From a checkpoint of a small transformer trained on Wikipedia: MLP 512 GELU, 83M tokens.
Each number is 200 + 40 x the weight over its row's rms, rounded and kept within 0 to 999. Layers, rows and columns count from 0. The size before them is the row's rms in percent of the matrix's.

# layer 7 MLP down (transposed), 512x128, rms 0.268, rows 233-260, columns 0-127
106,200,150,213,265,179,139,204,164,201,173,296,207,172,117,206,124,241,189,188,187,187,219,163,187,138,187,181,227,252,145,175,192,149,230,184,258,168,235,202,191,225,180,211,206,244,177,184,232,208,168,187,174,216,165,208,182,279,141,222,255,179,238,283,174,253,205,230,232,187,110,234,241,223,241,250,158,188,210,201,173,214,178,201,154,176,157,221,239,137,184,198,224,195,246,201,251,164,176,202,141,163,261,251,135,183,228,178,207,254,160,141,206,193,256,288,273,222,143,310,183,220,197,173,241,147,233,226,129
102,186,262,145,182,211,215,213,164,143,181,241,141,223,180,167,194,238,208,215,213,212,211,230,290,166,251,197,128,160,224,205,183,258,233,204,179,176,183,235,231,158,147,208,210,254,191,209,183,192,202,167,216,275,172,159,250,230,201,147,235,204,275,191,251,187,251,188,228,272,166,226,222,190,144,227,179,163,186,224,171,251,169,179,209,120,182,189,139,227,289,202,228,132,215,194,206,181,114,155,299,240,254,196,134,86,222,181,176,261,190,151,204,148,163,254,196,223,179,187,192,183,246,128,163,192,256,134,198
096,215,206,200,241,170,198,209,198,219,121,256,257,178,162,224,235,166,218,233,218,206,156,194,146,208,265,190,165,192,140,204,219,210,193,238,145,255,129,155,166,170,172,123,153,213,203,142,193,217,160,222,170,231,210,227,192,241,133,190,243,240,245,176,158,131,212,188,268,168,174,203,203,161,192,141,212,184,169,213,177,254,266,252,199,159,252,134,138,173,220,170,199,225,268,189,203,226,117,174,168,158,168,158,148,170,275,197,213,179,303,225,250,226,198,224,200,231,244,158,288,158,189,170,184,123,136,216,279
091,179,220,236,180,211,191,201,240,227,256,175,100,219,222,214,186,206,169,241,267,202,278,185,195,217,293,138,163,208,253,212,154,162,177,228,146,243,211,200,241,167,224,184,221,220,297,143,189,215,244,226,219,238,279,185,176,174,286,161,152,117,171,270,135,212,166,116,170,179,236,229,229,184,203,203,196,234,232,224,139,135,227,133,238,184,177,188,216,254,214,186,206,202,243,209,210,188,257,158,194,264,167,178,254,235,159,176,203,252,123,215,179,185,254,156,201,208,230,190,164,263,165,163,181,272,239,244,211
097,232,204,231,121,240,227,89,179,242,181,202,215,253,223,193,162,180,212,330,168,227,243,144,191,214,217,182,202,205,170,200,204,222,195,202,184,249,165,172,257,183,108,211,224,216,288,182,231,240,146,139,248,149,205,315,220,150,188,155,218,230,259,167,204,193,194,149,191,261,225,213,196,143,253,179,191,193,227,220,227,240,161,240,263,187,245,189,191,168,167,205,117,134,218,190,213,233,201,153,217,205,232,222,167,173,175,180,261,253,228,130,231,149,193,273,168,149,174,204,205,215,178,263,137,205,182,222,203
101,193,286,231,240,150,178,156,191,187,293,189,204,202,222,181,155,205,188,196,210,209,217,212,195,267,256,214,201,159,225,230,233,163,157,204,181,166,159,181,163,185,200,142,214,255,235,170,211,190,182,202,235,178,110,264,171,181,243,176,242,250,227,234,143,143,226,138,195,209,156,127,216,212,85,201,181,97,173,181,152,198,187,214,200,236,310,243,238,248,201,131,151,210,142,161,133,180,267,234,161,110,210,204,245,183,180,221,147,176,209,168,190,256,230,196,269,188,173,184,191,175,219,148,183,228,145,190,211
090,232,204,174,170,144,165,207,293,192,245,192,229,156,212,138,215,178,241,176,106,226,245,235,271,207,175,195,128,244,254,208,182,184,193,172,118,184,192,229,253,217,216,158,144,209,172,236,162,186,176,145,214,133,215,256,218,210,216,183,147,152,138,226,201,182,171,184,188,238,201,202,193,67,191,136,183,217,166,142,283,131,167,296,121,142,188,225,128,252,266,210,203,205,158,218,167,196,219,224,163,199,180,217,175,218,154,172,171,204,208,195,263,128,203,222,151,226,189,178,194,186,229,141,189,202,192,222,174
094,161,232,184,191,232,220,226,188,249,202,125,198,162,146,181,118,183,296,205,145,154,215,223,245,213,127,160,186,246,199,223,198,235,210,237,227,185,141,148,233,217,154,208,245,262,202,200,205,178,226,218,218,216,165,150,199,176,211,220,347,231,177,152,158,158,245,189,179,168,168,169,226,153,202,285,177,209,234,161,208,219,182,191,273,168,223,161,181,199,137,172,187,160,244,252,222,207,163,186,219,193,178,226,263,216,215,193,162,173,208,100,227,235,146,149,246,212,248,148,163,120,193,213,257,154,115,163,205
107,205,193,217,238,206,260,249,300,223,177,253,152,171,122,254,267,191,203,189,234,101,176,159,273,189,184,190,158,220,224,176,177,191,213,174,197,209,231,233,232,267,134,140,264,176,171,158,162,203,164,201,234,133,147,164,213,221,189,121,200,184,205,186,210,221,186,219,170,224,255,199,222,162,150,230,229,163,193,166,295,138,199,264,267,168,226,280,223,224,215,180,187,213,131,167,212,214,220,185,116,223,158,184,214,132,191,142,167,193,200,276,248,172,157,218,261,196,227,207,193,223,161,228,232,251,155,139,197
105,178,162,138,201,158,154,95,276,220,201,196,198,166,167,169,235,212,181,225,209,164,235,243,257,190,214,211,238,238,245,191,218,224,186,179,230,177,155,174,183,186,136,226,169,245,212,241,274,256,267,270,163,265,168,256,221,156,258,267,162,158,183,246,189,266,221,201,210,200,233,211,168,223,188,189,196,151,241,158,229,256,219,247,103,198,308,185,234,185,214,239,167,232,163,141,249,224,196,207,226,185,225,205,170,255,186,207,262,250,187,233,192,166,164,224,226,199,213,190,201,86,223,165,169,217,296,185,151
096,247,208,187,167,163,178,210,193,229,174,254,205,209,214,215,208,123,203,222,188,179,214,233,277,186,177,172,249,226,199,285,164,178,167,213,204,202,202,179,201,202,157,244,238,179,211,145,190,256,215,172,252,146,132,201,170,210,227,144,118,246,208,230,250,163,174,168,207,250,169,231,180,161,137,121,195,186,244,254,193,170,190,180,129,173,193,218,172,127,155,174,218,225,183,150,189,138,194,162,349,140,229,233,229,228,204,212,144,178,136,199,201,192,237,160,298,232,209,131,217,188,259,139,188,189,240,202,105
110,235,155,182,99,186,174,178,160,159,232,199,189,171,243,220,210,242,125,178,194,207,301,171,205,245,236,125,192,167,187,149,272,191,132,205,163,239,226,217,205,169,145,211,199,178,199,202,160,245,220,165,196,233,206,217,96,249,235,179,167,193,235,202,74,207,190,171,202,210,268,153,161,226,253,214,289,181,212,230,230,191,229,176,214,192,151,246,147,195,237,206,146,186,211,149,205,163,142,288,256,179,195,240,192,192,133,182,247,176,214,187,253,235,124,231,226,175,206,200,205,262,208,199,132,202,170,134,221
103,132,235,217,108,166,187,266,215,186,178,210,171,238,199,229,183,250,177,169,226,252,188,250,207,161,263,175,211,160,179,246,229,180,213,223,177,243,189,215,214,134,178,194,175,141,258,253,182,176,251,150,197,257,149,169,199,244,207,192,166,223,216,231,256,200,230,224,169,208,264,282,180,213,120,146,278,141,160,225,235,152,167,191,254,176,246,234,291,207,247,227,193,181,149,218,233,218,247,132,218,214,187,264,214,171,162,266,261,186,186,226,177,172,223,136,219,248,132,247,167,213,213,111,142,197,188,141,231
103,231,206,190,206,234,221,173,191,174,228,288,238,207,278,186,156,188,208,246,211,291,275,195,161,167,223,200,208,141,196,197,170,210,201,132,229,155,256,201,136,167,241,211,231,226,187,182,179,215,111,214,190,170,234,218,277,219,150,122,182,156,261,123,249,200,251,224,180,222,146,155,214,154,135,182,187,188,183,172,115,244,159,193,236,245,210,182,174,182,194,175,268,254,183,280,167,210,158,208,168,181,238,206,160,172,258,201,187,253,188,220,220,194,206,265,251,131,149,145,210,195,121,145,252,156,206,175,252
101,156,120,216,182,229,237,203,182,170,199,138,213,208,182,240,285,163,171,172,179,235,175,228,214,198,197,266,187,241,257,149,181,177,231,205,227,184,229,281,205,193,205,152,201,143,182,138,201,150,231,204,211,118,184,254,190,218,194,213,186,145,198,212,195,225,232,194,175,179,169,213,142,216,183,160,242,256,122,185,280,212,113,235,136,189,143,156,246,238,146,212,209,269,269,199,160,111,187,188,165,233,255,176,143,241,209,180,156,118,232,268,291,175,205,192,179,140,198,219,153,217,154,221,248,148,198,245,166
099,258,177,235,175,189,181,214,199,240,264,192,254,164,265,143,166,224,200,243,187,146,228,183,236,140,172,126,157,161,160,215,236,204,266,188,228,185,234,209,127,143,160,253,161,192,170,172,158,249,167,211,224,269,225,180,170,200,176,261,173,190,264,183,188,217,202,175,233,196,168,214,159,233,152,190,203,193,215,217,221,146,163,195,187,202,183,251,217,211,253,203,104,167,120,208,233,177,229,187,217,210,237,257,315,253,200,233,166,241,230,135,206,246,197,183,209,161,225,221,203,83,286,117,182,222,222,152,135
093,290,203,279,194,190,152,183,172,221,220,253,214,166,161,241,202,231,240,187,122,138,123,194,242,183,127,198,194,160,179,161,147,164,239,241,202,226,181,171,211,215,212,254,219,258,253,217,181,206,166,140,183,232,186,169,134,210,206,279,219,169,210,161,154,282,228,204,192,201,114,212,186,179,195,191,271,193,201,254,150,147,155,226,227,126,152,282,99,155,261,161,191,168,181,214,186,272,124,239,178,204,241,189,183,157,229,168,145,198,241,187,206,133,219,206,217,191,198,189,195,164,235,263,176,176,192,153,176
085,273,153,163,223,167,176,243,194,136,184,217,221,137,136,133,153,183,144,173,242,203,174,150,192,183,131,200,169,202,141,252,185,241,208,187,207,182,256,201,161,206,230,249,154,266,241,171,193,205,171,202,180,133,156,95,230,196,211,212,190,205,207,141,124,264,153,176,212,223,202,233,198,165,218,206,274,220,162,162,202,184,205,210,200,258,141,203,188,257,242,217,107,128,134,162,204,197,223,151,184,213,234,186,114,206,145,239,103,188,259,157,203,156,201,183,246,212,197,183,232,267,217,240,233,188,255,232,161
093,170,203,230,237,191,306,184,172,200,233,265,192,233,184,181,263,208,220,195,216,232,214,224,229,177,124,236,137,201,156,260,227,180,210,203,191,217,185,189,167,226,221,200,167,195,220,234,193,255,152,192,188,218,175,199,231,168,202,255,188,180,289,242,188,153,197,251,145,248,180,225,178,231,230,253,160,177,212,217,227,255,237,182,269,217,284,267,198,293,186,252,243,163,197,156,219,176,104,222,130,265,183,143,192,266,300,223,167,203,180,153,186,134,148,214,243,243,169,179,139,213,193,229,128,216,160,239,143
098,140,174,229,183,222,213,175,193,202,153,234,238,166,209,270,182,190,185,181,246,146,251,227,158,206,220,215,198,181,128,212,282,209,185,220,130,237,265,208,167,211,196,257,273,219,139,129,232,243,207,262,161,171,162,148,200,193,233,187,252,257,208,137,190,250,196,188,179,186,200,289,175,237,176,256,226,229,232,124,217,223,214,148,101,215,156,180,139,241,182,180,109,202,200,296,125,169,193,134,197,210,218,173,200,286,250,215,215,262,222,246,202,140,207,219,204,170,251,211,208,177,192,197,161,175,177,225,248
091,203,247,129,226,177,225,162,123,196,126,127,200,199,226,131,222,191,249,246,251,198,209,274,197,156,179,250,207,145,234,171,209,207,154,210,240,231,210,259,173,148,167,180,237,200,250,211,140,216,177,246,329,169,218,252,204,183,182,178,247,164,197,202,197,239,159,105,155,184,142,177,257,211,204,216,239,155,175,265,162,105,190,184,171,139,178,222,228,216,198,228,222,240,234,143,283,233,186,165,163,175,227,195,174,204,228,210,180,207,167,210,209,244,215,193,217,104,174,164,211,232,215,131,214,139,140,228,228
108,240,181,212,208,182,202,166,148,214,180,161,240,222,208,201,219,208,220,167,243,193,163,137,222,153,192,225,195,202,203,262,227,185,253,250,246,315,197,215,150,103,181,211,137,141,216,293,135,171,182,157,214,247,193,193,148,195,154,201,191,181,228,167,227,221,231,202,202,164,187,160,112,120,205,219,167,163,176,195,184,187,194,247,204,169,179,172,157,209,112,295,193,284,246,198,190,180,261,269,184,174,167,227,201,194,120,217,181,168,231,230,175,169,253,134,224,125,125,220,211,196,192,204,145,126,228,237,234
091,213,195,226,233,169,208,298,180,286,132,180,235,180,232,207,241,142,197,143,182,180,144,211,160,224,278,178,143,188,203,177,203,150,212,215,258,225,142,176,248,213,210,260,184,213,264,172,213,212,204,186,144,223,230,217,199,206,156,231,249,153,204,168,266,181,233,218,231,184,215,243,175,181,148,223,163,210,226,219,293,172,293,208,168,207,279,246,229,125,204,212,219,190,236,180,220,198,180,180,214,113,224,137,189,127,236,246,201,259,156,201,201,214,177,171,156,201,167,279,217,161,273,206,223,242,190,312,157
110,125,82,253,238,201,202,211,174,155,178,202,245,238,181,237,145,265,131,168,213,273,205,180,217,212,184,132,213,264,176,204,198,175,164,216,188,235,225,188,191,196,233,157,205,147,164,207,149,170,162,168,149,289,258,245,204,177,178,307,196,286,196,151,202,228,135,193,260,159,230,140,257,202,227,217,208,261,217,236,267,193,278,249,139,224,174,188,205,229,228,239,232,184,246,229,219,164,228,295,232,192,199,189,253,170,178,184,175,198,169,215,221,208,133,192,176,229,143,206,167,132,187,214,234,181,214,222,225
091,77,212,250,188,202,205,237,260,157,192,193,170,177,184,182,278,151,189,199,253,156,201,204,219,186,243,181,183,207,132,187,178,228,197,282,264,207,242,156,177,239,161,86,247,229,234,206,194,158,300,154,199,171,172,172,198,197,158,174,243,110,174,275,247,230,215,215,212,102,245,289,204,165,190,181,196,190,271,215,218,216,217,231,291,209,143,168,248,205,185,182,207,244,154,192,187,170,226,175,192,229,165,202,172,213,200,224,230,181,213,148,104,204,178,213,184,237,195,196,159,188,209,122,225,221,230,174,226
098,239,242,184,204,121,187,211,221,170,200,192,240,141,163,136,201,185,189,198,251,218,154,197,186,187,235,169,117,169,199,214,192,210,213,198,217,182,179,203,183,257,253,160,183,229,272,158,226,143,304,220,162,124,180,174,228,228,237,150,152,197,224,156,72,228,107,205,201,229,172,225,163,165,219,205,150,250,185,264,177,167,157,170,152,194,245,192,201,182,200,171,257,222,154,224,204,182,189,161,246,228,219,212,233,174,153,215,164,211,199,280,270,252,168,185,222,191,182,116,221,241,161,181,208,277,299,203,127
105,207,164,195,222,220,236,166,174,152,202,141,202,212,246,221,185,166,140,183,189,221,180,285,173,188,178,87,205,197,173,148,213,218,214,186,152,211,349,176,251,169,162,144,212,141,246,193,176,178,199,159,166,160,236,202,225,188,170,194,133,217,192,195,175,186,230,180,174,201,190,226,217,223,190,231,199,166,222,159,233,166,203,218,239,206,113,183,187,197,180,227,156,199,228,211,208,177,161,179,211,160,199,161,158,166,130,299,208,180,177,219,265,154,166,57,189,83,135,178,214,157,183,190,196,161,205,265,155
104,235,260,248,274,181,179,208,179,137,206,127,186,256,162,231,194,191,158,168,224,244,206,217,242,179,197,198,211,202,153,169,253,176,200,197,174,163,235,207,222,235,147,263,230,283,241,141,182,112,130,217,257,230,218,157,138,168,216,179,218,218,280,229,226,229,244,254,222,221,230,230,276,153,259,212,236,197,226,208,149,153,208,220,155,207,147,259,236,123,209,188,114,242,135,204,148,200,204,257,186,220,173,170,201,186,181,187,241,188,191,215,237,264,239,236,251,186,173,189,266,141,103,204,148,209,244,224,184
# layer 7 MLP up, 512x128, rms 0.246, rows 234-260, columns 0-127
108,192,240,331,196,192,124,258,201,224,207,216,198,188,174,213,243,277,142,150,197,172,235,193,231,202,229,201,171,150,211,187,176,194,267,156,164,155,226,226,234,222,196,166,269,165,151,178,245,201,162,267,194,224,337,170,171,171,175,230,246,194,200,187,192,188,203,228,243,170,215,187,198,219,223,206,188,210,181,216,202,135,161,164,164,272,112,170,171,180,133,227,168,240,134,177,283,243,216,196,146,197,200,274,270,235,187,232,214,197,172,196,172,124,142,131,177,184,244,160,222,243,189,182,152,192,257,216,228
092,173,149,238,239,240,232,215,143,163,299,178,274,151,139,207,214,187,147,231,208,128,209,220,220,215,157,198,205,263,270,223,125,146,237,212,274,180,204,130,220,298,219,232,232,204,174,115,172,222,218,179,160,278,182,198,228,176,230,152,155,242,199,188,199,202,216,202,208,236,194,149,182,162,236,217,204,250,142,157,218,196,196,202,267,197,220,202,217,93,248,157,203,162,197,196,153,293,208,169,110,199,206,231,195,184,294,163,177,199,224,196,159,193,200,188,192,260,221,230,179,224,264,214,215,169,156,156,215
096,242,149,164,161,195,188,198,135,196,192,236,204,203,153,110,192,185,160,141,178,182,248,206,123,217,202,177,298,176,228,213,260,256,226,174,182,194,140,152,120,235,204,282,191,235,197,198,213,177,208,203,269,205,142,185,254,238,208,156,238,144,168,111,237,181,209,211,231,183,236,115,186,261,153,191,256,253,185,166,217,266,216,155,223,168,166,180,239,222,253,236,248,192,236,236,234,193,183,132,137,178,215,161,190,197,152,230,262,171,207,192,191,162,178,195,163,180,140,151,164,148,213,193,194,196,294,145,143
101,232,157,238,207,248,142,180,212,246,235,189,153,126,220,212,180,212,145,203,119,184,204,223,164,161,296,201,293,225,196,219,208,181,222,178,207,187,254,185,181,171,217,195,176,210,240,157,165,165,214,223,101,251,247,118,215,246,258,198,279,182,118,232,149,189,190,135,203,170,170,193,274,234,237,174,254,250,144,139,240,198,192,233,201,151,205,177,203,165,248,218,169,245,199,161,210,220,247,222,177,266,159,184,217,293,229,233,205,241,217,214,155,205,218,223,236,237,188,256,190,199,181,259,193,286,263,177,254
101,133,161,262,116,143,249,135,252,180,187,226,214,220,223,160,216,179,204,196,255,239,186,191,143,225,184,117,187,201,191,218,158,177,243,240,236,193,186,156,207,264,198,180,130,161,113,193,170,282,106,315,197,158,202,187,226,185,201,195,199,232,184,194,202,249,209,192,226,246,226,192,276,133,218,191,210,259,193,222,185,166,223,132,163,121,158,175,172,222,214,201,157,146,195,179,220,219,232,203,183,208,176,186,160,208,133,200,220,199,197,233,121,209,211,253,168,229,239,205,118,229,135,196,168,165,97,203,178
097,282,241,163,193,264,228,225,199,149,236,219,264,177,171,260,196,157,117,211,178,193,218,199,260,192,239,203,213,202,185,183,148,208,198,186,178,275,203,214,140,187,197,287,205,172,218,189,227,314,159,224,189,207,200,195,198,186,184,185,220,183,243,173,191,192,219,230,167,229,160,261,216,171,214,234,195,126,142,250,224,302,140,124,193,291,241,193,213,223,199,231,122,207,191,191,209,220,265,259,193,176,189,139,130,181,222,247,187,237,128,234,259,274,184,170,222,256,222,201,210,225,185,216,225,305,204,162,222
101,200,196,230,149,150,198,187,173,201,172,239,205,213,198,226,195,223,143,172,256,230,215,230,233,183,199,211,178,170,135,179,240,150,234,212,232,231,215,188,229,160,250,311,232,143,214,176,240,231,133,225,187,180,167,170,191,221,281,182,163,188,132,168,196,127,232,315,182,196,183,147,147,179,201,189,129,195,171,257,262,192,264,114,122,186,233,230,243,212,275,200,259,201,180,257,127,249,210,116,217,192,206,197,202,224,249,223,267,251,173,212,212,158,211,198,247,199,214,144,195,214,202,269,197,156,179,124,233
105,269,180,303,264,268,228,203,187,146,235,148,286,225,120,224,124,108,166,195,223,209,244,170,184,257,250,169,176,250,258,205,175,131,121,161,249,184,219,181,273,238,203,256,227,191,165,188,189,298,247,169,235,140,148,214,220,202,263,162,186,175,213,215,157,237,236,196,178,180,214,164,213,170,223,213,175,159,181,166,217,250,252,199,192,227,248,164,249,242,168,124,167,154,261,218,209,189,246,181,225,203,202,207,213,251,207,177,269,251,191,218,224,191,194,264,206,215,198,192,172,158,202,191,250,194,147,210,171
109,181,238,315,227,179,195,201,159,167,184,194,179,211,190,220,155,211,192,200,197,208,165,159,209,197,179,227,115,225,232,164,203,237,269,256,158,187,249,234,276,202,218,203,104,160,155,182,163,178,221,157,143,156,211,186,166,265,154,146,183,220,174,143,174,166,134,222,179,213,262,144,228,160,177,207,163,243,174,199,272,283,234,231,277,172,158,141,227,236,164,160,102,205,243,214,207,183,274,168,202,258,145,148,196,150,217,130,251,149,182,239,229,220,201,230,163,221,218,262,238,251,228,166,194,205,190,203,215
102,172,227,186,255,222,253,259,244,186,192,204,182,142,221,135,181,225,172,209,205,152,225,223,172,206,162,238,185,159,235,230,210,167,237,210,170,146,221,142,236,118,211,194,141,160,206,185,176,193,269,296,139,215,223,217,156,189,190,276,174,280,223,192,250,288,257,169,100,179,243,128,157,256,225,255,198,207,244,123,177,244,227,225,131,218,181,223,144,233,210,210,148,185,241,275,185,212,157,263,195,188,192,189,186,188,207,162,200,270,235,248,125,186,194,191,148,222,178,245,186,195,184,209,213,196,142,264,161
105,200,127,144,231,216,171,152,164,209,203,207,216,126,285,180,190,235,211,116,160,315,224,200,223,181,120,183,211,215,154,202,210,251,170,173,215,183,140,121,250,206,200,259,174,202,154,216,226,235,218,195,110,188,282,228,210,148,219,207,153,196,208,194,213,223,184,173,228,272,208,188,171,229,223,191,206,147,193,228,283,221,166,134,184,246,176,176,251,230,157,216,191,222,219,154,208,247,203,260,120,197,206,234,205,194,147,200,201,196,276,187,135,191,226,186,184,212,232,212,320,243,197,185,234,243,177,170,118
102,174,218,203,196,224,189,242,129,219,207,206,202,155,189,182,257,201,181,222,275,143,174,231,225,212,151,249,143,229,239,174,163,221,316,158,196,179,221,226,228,244,244,174,203,219,147,179,151,242,204,222,182,169,280,204,216,139,251,148,164,210,281,253,252,216,238,137,221,224,252,150,228,260,230,239,213,266,221,223,145,287,222,144,136,237,237,203,209,146,162,181,207,191,154,216,174,81,185,182,206,198,237,179,202,195,193,190,190,204,162,135,180,199,279,161,171,169,256,106,177,189,213,154,218,210,207,218,148
100,194,210,202,209,247,197,230,214,124,141,178,206,155,199,219,104,230,244,176,228,235,117,274,125,202,202,194,213,229,229,154,186,196,208,237,244,193,220,236,153,206,191,228,201,196,152,159,96,193,197,160,212,219,151,278,226,183,136,173,213,192,235,92,247,226,152,199,147,124,148,200,200,127,240,215,261,233,173,176,280,169,214,203,168,226,227,200,155,254,253,171,245,248,145,216,217,240,201,191,273,193,179,213,194,171,193,117,211,180,201,178,149,159,244,256,172,192,218,276,200,181,210,162,263,201,209,252,149
096,181,232,242,285,134,126,195,229,271,248,170,205,243,185,251,217,198,225,236,269,278,257,210,181,267,171,178,200,169,207,136,99,234,175,175,188,212,240,205,221,192,223,215,184,235,166,228,191,289,166,203,136,273,182,201,198,187,260,143,87,191,233,184,199,178,187,241,143,216,154,192,182,175,198,177,182,199,194,213,209,160,270,248,227,175,148,234,209,210,186,190,174,205,110,123,216,219,176,230,247,226,190,196,252,173,217,145,185,248,217,182,103,182,168,147,260,194,189,210,192,183,200,110,218,194,231,230,240
098,285,238,248,175,215,182,178,167,312,160,259,223,180,172,248,227,236,216,210,108,174,194,183,211,242,177,208,235,188,227,243,151,128,176,145,271,219,167,141,186,204,215,154,312,216,163,207,196,232,189,234,220,169,196,215,228,171,151,251,242,267,260,216,224,240,202,127,223,174,173,234,147,160,203,198,210,235,217,156,161,209,254,171,178,239,193,249,209,211,140,198,148,200,260,217,216,189,187,209,146,190,166,228,284,172,198,186,235,157,219,136,208,185,123,158,222,223,148,190,143,118,254,173,192,160,258,176,241
096,224,180,216,225,132,169,345,189,158,176,184,170,267,242,164,174,205,169,190,189,167,208,196,231,214,148,187,225,216,181,207,191,117,230,182,192,246,308,144,278,168,130,226,167,207,144,152,184,193,204,219,206,173,222,260,179,255,232,135,160,188,182,184,235,287,166,244,233,142,186,221,235,253,200,228,222,257,149,172,259,263,142,214,167,126,199,209,246,202,222,188,207,226,184,256,191,126,189,181,127,187,236,193,156,253,219,129,174,256,205,225,238,170,249,225,208,180,198,202,184,193,151,237,199,169,230,180,249
094,230,297,160,229,168,169,221,156,152,246,206,178,175,204,218,259,196,230,193,187,210,250,208,213,209,192,163,212,212,198,188,220,240,200,195,201,152,67,114,171,194,159,213,203,173,221,189,245,207,148,200,205,236,180,175,249,193,151,173,255,197,231,203,265,159,248,226,211,222,254,120,212,222,230,134,243,195,127,141,198,213,236,174,158,198,221,254,226,249,254,201,178,276,220,152,218,243,267,201,178,226,208,180,172,125,192,308,285,228,165,232,151,123,185,145,225,196,212,150,247,171,181,223,173,123,230,170,226
098,229,187,265,192,228,201,217,162,228,225,183,184,231,144,243,198,211,147,205,185,223,167,294,189,158,204,223,243,126,252,191,145,110,267,146,219,182,278,280,133,241,219,261,178,196,160,199,172,175,296,191,151,184,179,170,168,260,279,139,211,152,250,234,228,233,151,229,178,212,208,187,221,180,172,270,222,211,244,247,156,255,208,204,111,239,157,203,230,236,155,198,257,195,264,174,222,258,167,210,225,172,168,192,252,203,171,194,182,154,156,232,281,230,212,146,213,146,205,187,193,228,168,184,191,249,220,249,187
112,143,278,153,205,167,206,189,177,242,226,221,213,256,190,132,166,150,137,90,173,237,160,158,178,189,155,197,217,166,235,261,180,164,143,181,209,172,171,203,215,178,242,162,133,225,263,261,174,223,132,148,196,193,197,179,214,131,204,178,210,295,179,195,249,259,219,230,211,171,209,183,197,176,187,188,202,260,198,180,140,238,236,198,217,175,213,253,178,276,206,174,186,178,151,204,167,206,150,247,247,182,224,278,184,237,156,141,128,181,254,276,187,204,137,182,233,175,256,136,187,192,194,301,148,237,219,217,197
103,160,255,216,175,154,215,183,113,176,194,226,170,203,160,133,150,193,235,137,161,157,251,173,160,286,175,176,263,247,154,266,230,121,181,233,180,208,219,229,226,248,183,232,165,236,188,132,158,270,233,186,226,201,145,113,209,177,192,189,154,201,202,221,159,178,201,242,195,120,157,248,106,254,204,175,195,217,205,209,188,182,144,142,225,266,195,202,191,182,181,154,149,192,175,277,190,145,164,167,218,213,141,233,281,239,132,194,232,188,265,242,139,189,127,225,230,224,202,235,170,195,163,221,193,194,217,169,175
112,198,191,226,200,215,227,204,151,110,188,257,212,296,197,243,176,223,197,147,261,219,184,267,180,170,254,227,171,233,217,166,169,198,215,253,251,133,251,238,214,220,205,186,218,236,90,174,204,218,272,198,243,134,236,184,241,139,152,212,250,177,190,146,170,218,182,230,158,158,234,281,269,187,203,239,228,270,206,218,246,288,179,248,136,142,192,158,154,224,221,198,180,260,211,203,129,218,165,208,175,237,167,232,246,221,198,223,208,250,194,231,233,250,110,160,217,256,195,206,150,240,148,223,178,185,226,171,217
121,284,230,201,229,92,151,172,165,167,206,208,168,211,266,205,230,210,182,252,128,207,236,215,215,185,109,128,173,191,261,251,192,207,250,225,276,210,203,248,236,201,217,202,218,183,181,232,258,249,258,234,189,207,230,205,260,221,242,262,197,190,164,152,216,222,172,127,260,118,161,260,186,198,188,169,297,174,195,232,230,215,106,142,235,166,205,198,208,248,287,243,161,217,224,151,175,216,158,283,150,165,158,205,164,240,169,159,239,181,223,222,233,220,168,200,242,206,218,189,157,201,208,172,179,171,188,201,252
102,212,196,259,263,218,230,263,223,246,240,319,144,199,217,150,165,272,156,198,174,170,127,243,134,201,222,223,215,242,269,167,168,272,156,217,179,251,177,250,204,259,175,234,151,134,209,150,157,202,140,142,247,197,226,177,263,169,207,170,118,238,147,133,230,203,136,228,202,185,255,194,205,229,196,178,160,199,251,108,225,181,202,201,239,178,173,206,171,243,120,173,217,181,190,191,199,165,212,207,152,167,281,173,223,132,177,224,167,187,166,187,215,195,180,219,127,185,223,217,233,157,191,225,223,204,144,218,237
089,226,159,191,150,194,222,199,178,242,277,245,212,170,173,185,244,241,207,141,259,180,247,163,164,248,264,182,138,111,264,216,98,189,180,261,230,188,175,220,186,185,171,179,167,214,167,187,245,236,249,186,273,139,211,173,144,213,242,174,196,99,195,248,241,142,199,214,204,206,193,158,175,190,150,209,194,160,187,232,212,210,199,255,225,202,183,138,207,173,166,142,138,188,175,178,190,154,298,159,207,223,234,184,223,188,243,184,171,255,239,147,240,130,262,159,182,226,100,262,212,167,184,193,207,186,257,239,158
103,227,233,238,216,238,128,278,215,186,265,206,243,257,146,267,175,201,269,153,251,183,251,189,209,174,165,188,248,193,261,212,223,217,221,171,251,209,206,150,255,129,237,243,196,239,219,206,217,169,184,225,220,142,232,241,193,169,234,214,189,245,142,230,207,193,216,158,207,216,247,115,206,159,258,202,123,185,178,148,232,261,218,185,225,261,191,163,208,302,228,176,231,217,229,246,255,187,253,230,181,133,215,232,159,197,194,214,205,211,143,227,177,202,307,185,323,243,161,201,188,226,138,213,249,190,210,244,204
097,223,195,217,238,211,232,223,191,195,200,207,184,230,267,96,217,211,159,228,168,216,202,239,277,239,194,155,216,240,224,258,204,119,166,198,153,136,258,204,131,184,161,141,219,207,214,118,186,241,202,176,226,168,196,269,219,192,228,293,165,159,192,221,187,183,289,181,214,132,295,155,197,129,148,168,143,241,177,263,232,198,239,207,188,189,246,200,219,203,201,212,147,212,224,247,247,204,245,249,236,225,157,189,88,167,227,254,167,197,156,273,207,177,185,139,168,232,198,229,166,187,227,233,181,248,161,212,169
101,173,249,166,225,167,200,214,219,226,129,241,169,212,194,186,197,286,161,185,234,183,212,177,287,178,217,249,193,220,140,208,123,255,145,220,196,172,159,222,198,235,271,193,132,145,220,271,130,200,225,208,137,233,148,199,265,167,263,202,166,221,201,180,209,187,167,197,137,151,202,248,263,230,133,228,232,235,231,222,151,204,219,195,181,198,280,202,265,150,135,187,192,215,158,188,193,144,166,189,278,206,197,206,259,218,101,200,183,233,242,182,231,247,140,249,250,173,143,196,183,159,159,188,275,201,221,136,206